config = dict(
    d_model=320,
    d_mlp=1280,
    rope_base=10000.0,
    qk_norm=False,
    tie_embeddings=True,
    init_std_qkv=0.0173,
    init_std_up=0.0173,
    lr=0.00147,
    lr_mult_qkv=0.5,
    grad_clip=1.0,
    seq_len=512,
    doc_mask=True,
    train_tokens=475300000,
)
Each number is 128 + 24 x the weight over its row's rms, rounded and kept within 0 to 255. Layers, rows and columns count from 0. Numbers have three digits each. The size before them is the row's rms in percent of the matrix's.

# up: layer 8 MLP up, 1280x320, rms 0.0661, rows 765-807, columns 0-159
# down: layer 8 MLP down (transposed), 1280x320, rms 0.058, rows 765-806, columns 0-159
up765 112:156113127125137136112143138100126147134095140139140159159133058164111119125122117136129098115102122129137125136152129119069140110115145129147084128151156146107148149115129125144127100081159123103129169098148107153148139100107111170121115106179143156134159163146112150108097129159093136129156159108080141068146110116137138123182122122156127110126147151146087130139098139137155139134099124159154142110085140126109145142107119132126108117120111130144142155162078142070087149173127104
down765 109:099100096116156130140105168191143137122183151128122154171111153110113125132136097115094181120102126153171170127094100108135131152118178123150150150126143110160121163116111102128148137133106190133098104135097136171096139107132107104077124155133146120122139124118118130133153136144126125121114145091171113168146094140132113156091114098101158141167142144103110104116152080124109161136148152098116152152154118124130135097123115126122162121097131146118189084106150134148109122115132082
up766 111:134150092109161123105111155113122105128137135111130161143079077095128133127112158142130125147088123127098133084108120205097130160138129143131124125120151167133089157110123127134150137155159139155153116122109115115133136130100120105141121133182078160121100117132138092142084098107150174125132135136124168163127100108134118066127104143131150100121127099167118100131182119171140146132122155159113133161113143148166150128134154118104129130137087125174130152167136104119135122110114117
down766 113:160157139104163109134105123107157048094114167136099081149105144142112099142096136116080158132114142134114146113121183148118147128096161121126102120151110122150120100121142141141131062144123144157143135153084118131092150082087143150113132127155142146144135125099101129135122097144140167104145108118077084170119107126137098136112138097122157139130129128160152103102149083160112138177122185134088145144111089146147098145111154155092150141126158116117107096126103083084123106140120139
up767 106:101139085135132100174179133097069071120150109112131092116135111109148113134161128112083101100184121123130126120175117130114100161103095106112130133111120144127114147144115158180140130118162148155137175118163103101146138079102135124124140155131131140108138122134134121143132158143149111149121153136131097103099132119135138120135134160117136155111132112104164130150112127165127164148128126107157088134106115154110166102137139105166165112122193154120084147114129079126134173147131152
down767 107:120131136098117115096136136100075113112167102175117114136110142164117107095160163113131111149126102150128146140118122104125126175128167119108166143150138180168129120110116145118125135163095155176157093121155168104144104116135127089131110153112141094109113135127134146139081143152103138145132126132162073101111080120143132133199119145069108135125051105131114156185118150119160148084125130114110114130125103093108164149157127126126136091133150123133120089129103172146112074123141160
up768 103:155122161094161124107162117101128116145126111148117105139125124109131128126150154134120113148145096155145099107124134123126109149186111146149144105150119144152119135144172118079144118154115109130103143109118146108127120068125104165137116134154147151145137151145114118094146149075130100100156131078099103106102136153124105118168108121089113116139159130135141104132089124104103138120138121089158111128136152119097135143135155150110128138115137117102109153127159163132161090178140147
down768 105:137092143152082202118104120095149112135159115108099101111135165150100098156130109126153163141112143147171140162091167121152091134121109102134155108102152166132131155081129100095137101143133085154143126104135132103147086110159178128121117074107090150156136143146160154119106088128111158111141131134099095125107120135111112133132126127142111152101166128118126164152123122088088080082103151124116155152145128111140106134144096127121147145133143128114110150120130145154140095120122127
up769 066:135096149168172153140140152124108109163183144111176168134105101137093142133131155154120157134179120127137149131132126137112117117111131098123122083129109159129127127144109151167120061116166125153153131147140145088128129122144109105111131114112127132096157142146115135064127146106129126114150151125129153104119143109120118123125096119126129115107113091105137108101127125104077141077138165155126108129142119102149181145132134113112143147130146157150133172139123119104141126142116100
down769 078:149103137131156126117139125132112110165150150090191141133153112130104165105140187123085151117140087128133118132173098156117136108141139111140129114152127194124132114171115114162129105137127125137113154111125158091098151100141120103147143134137092138131148145153196108059162160096107148074151154085107173103147139123109135120140113149145121110138128124120139118124130123131089138099116170148131138127097143149160168177114121104068174118139129156124111172113130118114136111141128126
up770 102:191064171089122122096118099097133115139146142129185128110127083134105146118125144153133113100177154154113131134158125125139147142108169116136161159127083135093101127150111140122157097117126094143066126171124159119109155117124156165127124079121136143130133158154157085132151142148137153108162133111130148148123127114122138142112178118113097118121152103140109084087118132106091137121096125135139118140107138083123142140105122157123119103129111109104085138164125122149121154145130134
down770 105:168132162141113135109122110134132171133121132125117132136109148158158087102151143120152102151143112120160100149144144130136119102147108114152146149151132148130081124137101145161119149081140150090144141133084092118078131118107126109127098097100152098092140165071106128173169152121086137116144133167150105153119114155067087124111152120147121129166123123162129165088151139120126136115101147127096117129134122111142137124086105120114089172138117137106127131137114150139145141174124165
up771 112:128133154121115131135135173131132118149122140101139127165165090160136129143143128099116111115104133160126128126170118096111126163113122068137121097165125124093152125144120190096147152114164112123120110112149143118127160114141177172103144130084118150137118181160146156149137145131115152150165132080111123120102103095118106143167172156152142101135125140086130115109139115132122162110124114127142130131144125129138168164129156106130135131096150124109079164167123120087140147127137098
down771 113:119145124123113113122091122159139131162189098091172120144167121129094124129123120104115120150142128158073098089123112144105129125134102104173110121128170098162127105131119164125153131128159083147105124070104143135143140168119139124114082131152104152125107091121193153109137118123118140144151128105156158093136159112141163133141170148052108130184152115115147144130139113144145119108106135112122170141115126142107149148090102101107151070160156161126125097155138147116108158138143113
up772 102:112149090125110112112128088129112111137180068148172161119146093123125127108155147135104117138122118124113063167149163120130128109144118141134075125107138186185125125127123132081148128133159125188131117068084100102158117126107155150169140176110114165138139109183109118156122132136121121125138119061128137146119162105132120114148137129131100128197162114123127125164118142122146133161144182083140116112137144120146118115141148122147149119142159137144096156126108124098140100127152137
down772 094:162122117117107150119147100135088186137148139161127143146168174153135175112128113094125137116127120154123163176142098094154114116109138111107098115121135104116108118141140096102139148093094137110119116128118098081178084112139080162122130120130121121120107120157104094100090134086105136137161149147160086120135124159105141110141096149154126215131187148097089128160155147134169096169129093138125135135115162118137135125098150128122151131153153126141135134112090143152146143111126149
up773 097:141141120115165117140139140122111122139131142066128143143107114162115145110130157127130128127086112150151122138123140143115146161096128117124097096157115142135148116165101148064126101100090113116142176113139147128133181134101113139121188139184141150149155124135118109098135121154086096108146177118104099150183139099134152085147164141087108077112120150153129095120131120125171200115146168132106119123116109127139128106123079108099118121120172140106138150139109105127143146137174128
down773 082:123117139131117135144148114147122096089098167081145057161133117098142123153157123148135135135135102096148129125078098163087136127129129107099157091091115135098145135140135105135103108147114122092123071136172095185096147144155123121135180132121113124105107146122124100084115119146115139138166161143141109086131146143140110139105194088112123122119101182116155120118138123127161134144163102109124150146100141110146130119157125137134154131148153141139120154172178116128158098116113095
up774 089:125131133127165104164163167141073148143148120137114135164092128139091159129121133095150128146139088160114155125103099123123139102124139168152108151140133147131163112147179129099147107164120133100136164124154124152139149136107077121133160104154121127111141131131137134155111147090133100055123150107092112117137110144127136083131134089114130104185148134090090120135115120103078135140139134083100153168131121114136105182136027151116112142112149140144116140137161112119127125153154077
down774 079:106119110148107117155135154109153146104137072058131137108135109133158126173130118141139086121132154139124129117116114094171124135115153099139128095114127103118104149100109175134137125105127189135138143155086106135110132147089160133138137143111164147115121120146090178146136170153144182163132113117154119134155133104113123100165149108140096149103120133172102130176121109139151142123138116127127122121156130131116156127156113100150155092115131122138157107138136141145137127085101145
up775 104:176091140136107166106124128098109119184132124088154130148161152155133161116093105076099130132103150138139118100126149120112133154127162094102132151157107126144102092123122118120184154116186146180131182176095124087131140135153122130172150163101054149075148110144127124095138136146141135091153133129121165123142114131158092119150125140133090124103161119128139133108113132149138124139096119163104133098122118177147158152121129103156147123159165140059153152102135113104110129120098146
down775 107:075123118137157156120125104133083149135116155141094132120108158120116144089093119147138137112153160162189166113099156117115122130136143126073123101128139141120161133114108174098152085128116116078133118112155153127131075131147116161069159173163075156147146120114126122162099101129110132163131129144118131144137095090121125155136138134176104119172136194143086162184171127102126107115148131123115119152110129112077123149099129088115104129166140112139132152093144084126131090113117149
up776 082:136152117134142150153141139158122122193101127093107105109114113168131094123167122118144111120120109170139109079121099155130135119139122092178139113148162131142092134131145119153109091149155124154104112119140192114128168139118138124130125110158089122107119138144142114097133145086121158108122162092143094099127134183135110087154146122153112145168123136104145110177147133162089121124145129136160137156130168097119102154132108083096131117112135103129128117112120100078137061133130127
down776 083:095134118151132141119122134135107130101138145144171106097127129113143171101119112150112098121124117070112125173107109099144081103134159160113157168133083121113116131119125134097158133143131075096123141119111136119138109138065143113119113136110114166148095117110162136110121123143095128140194111167130150189139165089118132153161128124112106120120128154135127130132098134111172122115115168110089144121127125141140117125093172121162164136115131166147150108120104127136124197148140125
up777 101:140158142149127125130123155125142148131126109137154165192173131117090146146121119133143106112107136181110102123079108148146131143124105120160109159142143152087121120134116147143191142115133117126145128079096170144110124161120108180126132109113128142138108114180140128105163132054114123119173117097109117075159144150116164186115131098121124133119093118116096157169073138118094137141130109155142161121129177104140142113091083116073128118119088135125133116090152121132107144153104119
down777 085:128115124084144111108141092114109128150142101168108141139110138132150154155136156056093122120110127149079130118152100124125142161122127150102133110117130108137133127129117152140117181167108109092102137124131104123108177178111152142150130099130137159144129127110127141155165120154120143107099101154146131095162124141133121107111118149099129183148088099142140115095125123096098151122116114160118111172126078123088151125116148104166050155087108082157155077139146115117132090145159108
up778 100:156113115157128096144197102094116140146138086115165134161093122116132140136042108153114125119124155093130108128143136133116135182153153119150131061155063132145102102151101112123116122165102111160155152137136115097129141098128124138168131136157106130134116133129163165076106161132130126144148128144106113142122115146087130105140169160091144127089141137114125138137122162113120130150127149113154074153111124153116150093132103109101169106112135140109090115117131122138132079103149068
down778 114:081128143133150121103140130112126149149142140151127186142158108148065136145124109120139117115140084163113121106152118090110151147139135122149117146167163117110064117113166123107112134116162107141104120117152127115102123197134043153132135124140120138158156103083154139116072124118137154216122118099126112173146132171121138123144152143143108189109180148147109177134116149040137103130123152081146135117117150084095116110111115143132105139120104130143135138125101148096097130163105157
up779 110:116137136159102159096137109132136082150115140115120144134134123113135132115115132106103126138121130107114148134163108145132175115144153174125114114165095147150083126145121132126114108161143132128172150121114145120120182168150080125137133148120064124136143132122164134127130138108096130078136100140138140142127148072136120124154171114103106055126118144119114129159130134141132104101127139106144164142131125130136115141182107125129132125181126146138112130088125066094109086129094140
down779 108:143138136153158134140087155123095149123117088142126111094116104080126125144107112124127147164129162112161117111087141154109139146099137125114118156132136152150124129123154138128112129097139149122127100134157124138161173135160082111087154125114159139152152110143147122095114175136099118140115163135118166060124127134173151115157138074136159178151115133141112092110155142136111138149153115146102150081105120097161158188125085182151115140143141143106140138157125123162138110135095116
up780 110:134140102138160149104145120088141151122158084155134130136147112154107134138150174119102167159113113159128103146129093131168137094145137153156131120185109158150083137121118122133141164094121144120102148120124110145089114117145119115138136141136113145147115129149141172105134170121115083090093109099091104132116161074114086154124114128151160139129146123156084123138089141123126132141138133143118131150124164134105178131141127120107152157159131160149120130105128123126131132140140105
down780 107:105135129118154153118157132128117129088172105121111142147123104118129131121148109172156132119122103095149125081129105140136127161145114134132162113157142157119111159083119111093165110124127127173123131102095126138160096111106107120120107101105144144141106134111134191147123125119132109124124135140116137099129112161174104122174134116135142161140148151115107111145110151112151112139102145114094087145165122103149124127106094119137145111104159108130138126161177185144145142107116143
up781 100:151154166149117117148125178135146100143141134104125114141093126129154118150126152146094139095167113121094090122133110144128121126081157092146165137155162106093144130131080144152137162161143079152099120150115113141153150104118128142117115083133117127154112154116142128139126100097099146153144158118126130119130116108139178063139118179134151148123083118108099105101134137155106120102139169178134116137122112173110152167099124080105127169093108131126137108086131159118138123126162127
down781 089:122106097103150145112088130171125139145116094121151123080170107138115152143128102113132153132106114055122118110114161109114097119112087143153128179160097145111116112108149115136154111120154113101133122131141135142157122151124134120098090177134140117109157122151085140119138119073137176106111124146118107110122171126166128147138145150181107142135077156096130166169085120129106107127055135140137127172139140157140142157121124092116098118146125107089128167134124155140158094110104138
up782 099:116151098182139117157126198138091088131157118126157137131115111160139108164172146110110148124138133144119129127167156128118133150113104101093134120118113128103121120165142143114144115079151122114145170116144102136140140083172159127162168120093120130107121153147134154161122161163080133151145117128127104126101088117147154134147133164120123130131132124126124112106117125114083174163145147143153128089096152124126095148104113132167124100106167131123091153138110090134120134110143161
down782 101:121080066107084114113194083139140114128108141136095135111152162147091116176159140091105102136132137152152107155117121136157089089120122122109178084172112138131133127093138095112139139130140150110130100127122136135142159150112162153128136169132167141090161088115103117136130097125130147135085099148164151128123167116110111134105100127107117128072135167146118144146131105115117125118123115148113131125156153144117152070145143086098070134137119104151128145092096130118121063136178154
up783 092:141145126096106120129161172141112114114148159110098142165175150122142153151099118137151115090169108153104097114095102126120105153132128109135105140136141125124120123139124109108161144128100158113108138126132170136114127109150189159169109071129125150121089117148133131107153108095119121121158122063117141080115106130127112175121175109118102114133111152091164155118141116133119138119125126135155140088092171095089128121142127153125140096102124142145113101122133160117101109137156140
down783 087:124148126154151119106162153117105157171158132108143108090176110137161177142146127123090125158111125147111185127113116100140171129161167164082156130122144157152153099101139167096100112134159090095125113143113116138151144117117131113101136161127130093140138149123105151142115156122113131104133114138125155130129089137113132114122151095184091122124170105128121090113087097136120158143124120113117102153095115130130130147103146103137138162145122140099122151130112123145194133118129121
up784 116:123151130150132103149150128140117114126164134149113138154123141169151162135119124135110141097131170152087132145104157139132100131119119121141104106122103144128157158139101128170135149120145116130115160131158105139142106109134160152130133151117114147103147140160148118154153109099138183134121158069106121055148115091128149117119093181142128087098106146162167174133111123113132166140138138115101128130086140129105172128160149124149120098122143159146128132153079091122155125088156135
down784 119:096115183122110102132090106134126113170128101113123094090144138156124161136139167108086135138100158133139137124129151174092140088161127148124105120126172106103119163107153115134143132138150107151135146140135129121110114130141122111146129123102076146100126115139100099138144110138177158135112139086102079133158115176104113110111206117137108120150142142061118170103093141102126126122108091131162080111110127131118129110134125099147103137147139103146139159143123099142142125170129130
up785 133:151198130117183078131119114163140154140129091127169190086166081122086156137070151115118162152140103137116115124101119147089108130141113134143111098150169157106087129137080107147156160150123132117125121118136157123129157158110087127137173147153142175167104097124149132138127141163116105121163110138117094151183143137117115125158138152054143132128123078143102132119098148114123131108143112119111124152122103118111158128130118128087156129120108147129101123109133098119144158116162108
down785 137:123116101139124122112115109157110104136147131126116189100153101118132146150114081148131163130150143107158112142108118117088101111137151129141083083160148146103156111106110086157135137187131123101171062137126142101127166098106085109093146135133145115186060117126085132146088113153113088161139095142139084137124141133097142141129131127093162125090101117136051157099134159087148096114128107107120122167149110162151127135148153103138132139114125132150094120113142108117158157146140135
up786 094:148132130152182119157139181102098086168146171108130165126126142116165127137138113118146100106181139173093163139136136138157165125087147117127114144109081121081121136142139138155154140135108099101097159170137159139125097134108101141133153109148107151086142147160131134123170146125128125104137104119125137090093101101120183133122137095152121108155100139152181137109139136118070123146120113153111172079107112109104159160120101131133156100110106129100126116131113096148173146139094127
down786 083:106122122178080088112151113155152145074097145156109160130103129122132178139155159096149164090140163166104133100099129128146112122141130119131126149149145155079114146109149133103137117092134126168108122117117107123096135112135146135129169171109136119138130143117130163081131119133108085126072136150109109137126094071132168165161145134085132122167081113135112069113170126160123121112091121116166148084177165141143091103156126136144153134156106114119152110089089098124102118119093136
up787 101:140130100133128109107153139133093159135132097130120176131144109107101151144147124090121146146101130107094129157078140110106135113126142134162120097153148171174146133178099157148142109171095140113127102144176136119130105123136120149152097124132122121124115120126127089135136138125139176110129121088116121098143119132084129107144083140094157115144118063131162160119154145129137158113134116109161105129122124129112142114118122116109156133102094105147129122166063075109094111115157112
down787 112:150136114188139086138126118100141141131171107109130110099169117104116100120141109126142105082142136145070119132115141136118138159126148136140162141124181132121134144094137123190133106191152138129127128160119141130159132115112165186114087124129106152161089113141109128126087115106155128147137151091137121119161181125109116083104137082169085132115136125101139125127127141105125124139065120137125131129110108075165158121153138125163170136071099113123088137114151105175132165124147159
up788 092:173138125115132129170126122094109167098104075079142114092112107194116170138154130159086108137123133143145085169135091140118134158092158123113157141156104123086103150155082137097148118121101100116125126130115085137126133115127162115115127098153119151128108145123150106129130118155120125095139131123139148165139169088090149137118163139104118148114082105129082121128118186130083160106117150125100146138077100155119148159090133163160160073173144145143128147105104114149143177113169110
down788 098:110104120108157124136156119120089155114126120167109113204129120116151111121110144127112111161132077160146133094145120145117150120090120138161163114127085130111143128117105160121093067082137161143130141103146110125157131116129163101141110096134096103095162157100144139136138130177107159095108105124134134139118094126114092138104147160125067096139142116088095146132121128146103118149102130125128159121135196109086123108138067145113092188079123110151132112140117129143123083135156115
up789 107:136152075178146106114165117151083132151148112107178140114105117154151144143143147116148140145094137151119144112109142121114142135149134109113116114128135149160123111115162141141113143173157139132078128135174150119105150124133113148167140186135124134116163123104124157166134115163135124139107121140116113112131138153114136128156133123095087109180100108096132089108165147163111139089122126164115101124117118130125131118135149107139145133138171127117053159106118132140131137148174151
down789 106:116137109130123105127158142121129137156133117126108125077142151143108113146153139140130124140132132145153107105137128092110145141123128122117125109138105145140127109099098107131141172162118137148115130127177159096146156170121134105167081151121128126141145120134106132146134112139140103152096100107120056100151135141168129197133096112168114106174094060131089099130122124147135145094141076116143141119145171138118081125092158107159078146149175137120085155145163110119120080156128146
up790 119:133120148168153127142091177099133092165154091131141128142141087113095130111127140156127139125140120115112152112136079154097149165120141127111109135135151130141150127122120142119111106160129108131136120163109129137151161157124131143137166117135105147131103093116139123103118133100119125105175159123125108136142129152114156061177158148145112133133134126117140100135159122116152115096139158110114105140114118134151146185065126092134153141100170145151114104136124132124131151091195125
down790 116:139095107121160116104122142130151144151094089097123180075130110107125138128152132126110166100141138118070141189134155150118155142141136105147128145148161161110174128096134133138109135106118180102159115112100141137183126115136105122104120114131080132137118117144097158146122128116095165108126139118138132129106138148120164143150162139123132108127086091116138062154126136084140120103148120164122159130095159133167123148111120105150083100074121109138134106109111125081119145148154163
up791 111:158118147126123157118138151091078147172126060108118116155168116102096172149104114130077110146142115166123099126140104116154123153115211150135131116151121141111148136120115170112116094115141154118135147123146161153144137136121121110107133123109153152168178138099131135142187154136087119136134146112080114152164118082135142097138151114129123138108101154130085146133086150140111145157113135130145106128111116144132166161114131111124127093145094086128115127097132159120095126152131104
down791 105:139110077144157202117112162110105096116107163107135119109137104109099128146150153092157129119141135141120127149123131121150156138098080131106160132108121142132133111129115125121119158111142130143138129119108111187119096144128108145132142176145139135105149154112149098114118078118151143126099156115157115149109122143194108126148117104092103115133136118152130121126153107145158152106107138155150139136171140114094109139127086123141166144115147125160128133104141142115143108148133111
up792 111:135152152140136091090157132148125130140120129076119096128143097105120140166151116134132151101114106131141135128131105130105156146115177137105125143133140115110133106111109137158123134160114101117086158109154143127159102109182161142164145103129128115157143171103099122108125129150095103101128174109088117111108135109109119129147158150130137144140120124140108092097131195176120132091119145133112095144138161181105111129070114067094147136120094141132151172129117112058130147140168097
down792 114:116192119109168121145119129167104132146150110099146121074112113166117136133102122160166069125118143134132186139135134179069127135129140139128131108092138140113113143137127125133155111144111158106170130132147149162167114144120077139108099117140112112135112135175117115132094148128147131114132163145123136138134162164105188125153149144147093126093150186156159129123118136087119103116111099079135118157133104110090106093104137134124120128116106120103144156158144095186152134153117081
up793 070:131156152166133118154161140128080121136098128088135163113138122164091173125121170134106175119157120139124143109161076128070154152151114129116131085106155149128126116153111123086120121127153161143141173137120160101136105119136105098142108102160080150107122135132186133093145111102134137069121145127126126110146161141101129107132133135082142137174152134077123107122137166155133145116106133127153130119111121136139112116087147112101150128111130148175131157132131127126110080153144118
down793 078:143117127154155149140145168136102121157115119088189167122144096136064178107098180107095133101134104134129148113167135117093163113159110121153133103175133167121147116171106120128122124152152153145115155128131158093116124127131113131138146117178087123106116158134193116076146127068142160102137136100111141089157141140086135101159119135130150128156132102092140108125129138148100154115107132113164125145109144103160134168098131113130143105121113144125130151121125150122102102161154120
up794 107:136079132115143153137148164092088151155102108119134129113135086161061120148142137146072124107095120159115144121176112156086113136113154161100104114133110148116123144106149144118096115080123130115156129119132107103115122114197115094097127154157089118116111110118186115112123097151120147077132116105097164132129111106102093118140141132132151118172131133146123171128112131145153160153092154166106130145119137163116167134106127087142143129146103121110097173186141168121175141154184108
down794 094:141121157081128095106128113114145105133145134118140132156139153132081148147082102139118139136108147124158159116146167111117157105166102085105149097113083148165114111142115096152100126159099140140098115094102113143104129165124148121100181137108130145105153139143131120144130110113130104146179094144141115105086115119120102078127159117088177119181121157160104138136148134110089127103140090152127118095159140146153132107139136115110087130164135150145114173152144182128127122113141072
up795 108:170090121121155111158145165119116137110099083107122148133141119188109149136139159129125118098129107161099182093196090147111148124101192154118143127125125147133120119127124182116128075137146084095101154106108123107131166159190195138137147153123120132154150131123138150119157135120103154101134109132129144132062126077130134144119098163081179136127097125115136105089144136153102150127080132147152092132103131116149132109147154149122119094137095137110110148145081128144162135165135095
down795 108:152154157108129070115131101108126128115136123183128120152118117111140099116125111156132124128128108111122141129108109166128083128144122143112059175113127121130128137165133135120144117150144165155157151153148107128125095145114130151176130116146089140102138137152138165145117153101133140072157128112142115137117120117123148180148182135141097094129151118150156162111114105111150147127165127108098146130159123081153186151152138158161078143093129136111103145130106106124122104139119164
up796 103:124137108152149062112094144137137131164117134133107165124144120180139137130171178154133180139112128146087109124104126152136138112157071153115121139155116135144073116139125154135111156109108108124106145127125137128103120162137129162141120128142085100129126143137108142098114143151106089089165111091126160141129146129089104149164129109086139140139141079129148166118166104157109156123133153133133123095080149113104110097127099101166135149116116123137086096188110126092140148098151154
down796 099:130127112088148130112137134097112120129068147108111154085127148166162125073139146151143139127112147139149183114106125131104104135127126159097123137121098138120112181103133084123096101143118148105122164143119100109136113112123122149153181158158127138095113192096121144115114116115134134079147101103151155129091149163099153076155149115145163100085143129115140093103127111146069143116107163139120097136134137168168126162162108114136109140130119102130127144175146103157177097107120123
up797 081:130123131130176140085147141122123146196126118087144186158128119158121156100127150153152125118138114127151143123113137118144125183119155127127129135112164143068090123142126126115107139146154095142127151099113131091125149137170097155144131140169109146085110106148123154100154144081140145122146177090098164128135115136108158138175118146122135144121134113101115161151117159122119114110112097167107141133133126125143135165127141084114153127078099145158138162098111158119114121147141128
down797 099:156123124100145102113162122124137153191106131095150159111174102175099175099107118125120109088131089116146156107144118126108142098132160158145143133115135176139134125134110120135148119144159129157144154086119164120115192124115115131114165136157083124169120144116154144062150129106145170102153139142112147136118124125104131128118139136102116116181139123128125136125122128136111119123132120111131136116103167200150139174131128125102156112135105122121115144110146131092092112132093157
up798 109:164152117110136119129107165166131133149176172088144138126119114162062146156130159150133178087111128120108138175138086130110170141158196131142135092112149164156132130135105106112133129122113120149152151126175147139109131148120147101119148115172117131138114083165141136117100159112104165096123143111116092137168115121109153084127142130116135181124107128134084141124117121143147134112131148138128098116085117135160149135091131113072120127084086160160143154131111119135125162103130121
down798 108:083125128108082120129112095139119122141113146129113142148094071121129119163162126116153133055170120121124129137126125163119186104136196128144111131103115144140132129137169108130155175096136156134136116140132123130127088145164169143128085118107116138127113108157144145120074155129144169122103122174104126103139129083140188163109166147142148127104116146144147143118148159113102118138115116167125131125127087105181124084139139120089150151130075137106116193130101132141114139124075109
up799 099:138095111126150112147158115124130092146136140153185146145105081150144169105103122136119119128106119179117154131129127119075128117160177061114163131129150155164155150173102099086146083171178130146167141126120120113169148095135147144124123123169053155042123110166139136085115182142122152117149129142099118146149131125122112126132123147155082123098141116128094144124095138100116124120108110115141140146124111141131143129103093103141097158162155124128140124160143096123100093088105121
down799 098:105095146146133152139144124158146102133128137140135137103160172179088141131130108149147090125124142107184152163147112107121126128133159120130152158110124108148130123169153143095130099196132124055154134067086119103160124085139116138154132135146103091112114154103093096108127086152094137112170143152098157139175102099132115130107153152141126101122168129127161068106123092117111113191117130129124106128188080129141107147088109179137106107095105124105129173147153117148086109137099134
up800 096:102155125106122122136112115136119180134157124136137127090152133142097144139089149141127117118164092125080117145139129144117124125101101136138126131155152129105146126138089161169125131166088148121139104141121118142142163113115126143131123131146131146170107110103128182150136179089165126160141126090130147158133154142113129131119156163119172099114162082102154092161114139123148101091134164094143062167110152094120132163134110158147156133110147125105080092120144139160141152154183115
down800 096:112085125131132124134153159134117132138166123145064140150170114134149111145102153114105081135130159151133148136091074118155148169175170140125141124124156158145172125109129153115176127124106100122135162103119117109124167116133169127099103130110167122073118081111105099146136148109146104092136133139114165108152163134137094126107162154128121109086141153133156146151122134136112157144099104163101135161168123143150123104155139144159090149114086156113143159112106126136127135113134105
up801 096:117162098134131136084083145079101087136158139088142134129117090138092149094075166103128159157104140098129151149142126128103139129112084142141140130161164163140141141101123113143101177116171082157150127135102114105141113167118091134171137137131076157156120095119133124146121138151143138119120099147128141118151108124142135139143098109110118133137126115116096116168154126126142148151144165116128164149112110138139191144088126116114128127138095121145123146139162105134101154125161112
down801 095:176149124112111177101131093150085115175104154112116096134110127141124172148127108132091126131170154121144131119118123178135076077151140135124093131153121105085142149122191128112126131138122104148116154149124160144151144130090124113106098132108161113073144141118142136089122123102145124140195121123111154113106080131082074105146100145138100112139110167164117150157126105128125102125130087159121180119148178105105122115148157135134148129158132070119108151135093095128143148126173113
up802 094:112106089108114140125137088131138144134114131100119121158121110106151162113130165129096144126153142118153101160156139168146120126107081145129130076119101140151118149118116148205121109113147121150145133139100134104129099110127107112146131137104138130089132120144141119078121132091131144108162128136040148112124147148117120127158167128145110135134142121144142101168136149140131129117109150115160121148147125145122142090172134124064124149084135118144138177075121090125180143115114127
down802 085:129115097121116122103114109120155114134113126157149083123117090151128087133157171161189091087112199133127143096157134156099127146137128149122127151145118128088109137114124087164081109138142140128072080143164188146133118161114129154133108124120175127141144116070107142136157144135125136113105117129161142177148121118154113142124130095140139097148164122126095131121117146112124088125088164133130125122155127131119109151157122168117172143165132117145159116130120183125148120108145116
up803 108:179112122143145118118140156108165135140151132093137125139163074149103139117102136092116142138126126138086174158176115147143142122164141106079135152144092140168143078131103126130113117130172087131100166161113124088163143133123131132122107109142130106139126150108141138136141128107068165110135125141112073089138146138135158153131143122133104153157132081141081135075111133134104171145119160165151140120113145141136105136049113069146135155148091132112137125127173130090093097134132124
down803 110:154121147076145121150112139151126157126143138149114121096056126106123131112107145132122099127130153104149135111142134098129163135112127170147131185112122154145120093177120108139121117123139140140123117148127129128142136121155143167139162169115098115148078136127129115126099122117121094097136147133184133137120157159121088117107098143174133088132108108135121160116175176139113124093156158121099075122177102186146129119138129106149146159128154183116169121176131150188150139093149155
up804 099:151142115139133093132164089108130105145180138111148141133123099120101156124105161122096143150121128112101119162175118119123120136155138125147122119124087140162113142152091102121142084126113127138117114152112173121128157130118110134138151136133111120167117094171132084140109172138084144145155126147130100139101120104113128110127091169114103162091095086098088158112126163102108168087149120114072146136110121088122173117130125122104137161133107124144108134150149091136186149110127119
down804 099:137175123134097173165150113117129101146106154115124133131095140156162095107110109119173098128127140141137161108155127057165116132114132118144133128166133120127117112080142120115132104149174190132153111098122139102149149140121105118126182150150150102103110127150092152123132115111114102160091048111129149125103138117115145122135133121132157125099081119112082113099102115144096115138107085139126136152159145153145119122133137160123122129129102123106111103107131172135105101138105164
up805 103:143116099148159100124124113099146110153156160108139173105135091147121139115084182173101129147153119119167126141174149184139151113144142129092094110127062144131093124128099099130133109113109134103068165093104096125166154126086088138129103138146082169151119128122108104118118173140127119084186112114124155151129167131128106092153135123132130108100157133151076120145109122128107153096118156053163112170140135131139102095151126108129148166150124122132135152145112106131091121130127127
down805 096:103123098134109143130080109115151095139108112121145137147128128113110121119152105116124124153164135090129097163067140171150137128111106130167168162133113139140113139120176089121073115165109127110153119098111170169149163166090176127124152156144123133126141128099104110108156144096127145119094101126156150143097117134124160157114159084098112106093159102123167110144132141136167142100102139128116141133119137167129175123146094165140087081128120142123118139082067183111089147158136124
up806 108:116116099175123122145160141131170132157135094088158146116112136146139120144138118157112131072151112121137082105139140157136131189139183134113127090123133119091099150140087161125118105122150111154148117130110122097116120116151110089160136172144122133135144188139130132128161172101101160100117115087129118114136131096083116114196123139141168128126128125085162127103139135126134135104111154123131122144099136153120150171107123120114131126106128134066134166122081142096162143147115113
down806 104:154140083168170131138143128080148116149077139108169123146142132111153104174078113133117149127127151111110118123084158164148122139127133139159091159098091130122111133124130188092153118144124124135126141063089138144137147121110144127116124155136087117145123117164171137102139160123160156126153141166153140103118159083114128136128134164142099120186137147147174136127165117139166126131108150091103135141126151125140134151145102119135120098155165115135111110177116153149146109137121124
up807 096:150140152169111124167141146135111188117106138108127165112104134145081146123136134123149112110148143130111156124153119154092160134110146122104084159118115115122140116134097163113147101145103109114124192146102102091135153110135114128092150108189121129151142135094177123108101125134131121092206136152098128126124149138137117116157146159130144094133156140185126123103120116142118161080139180160099115102062147116160123126135105059125111152169115170129100131154109121111111112127142128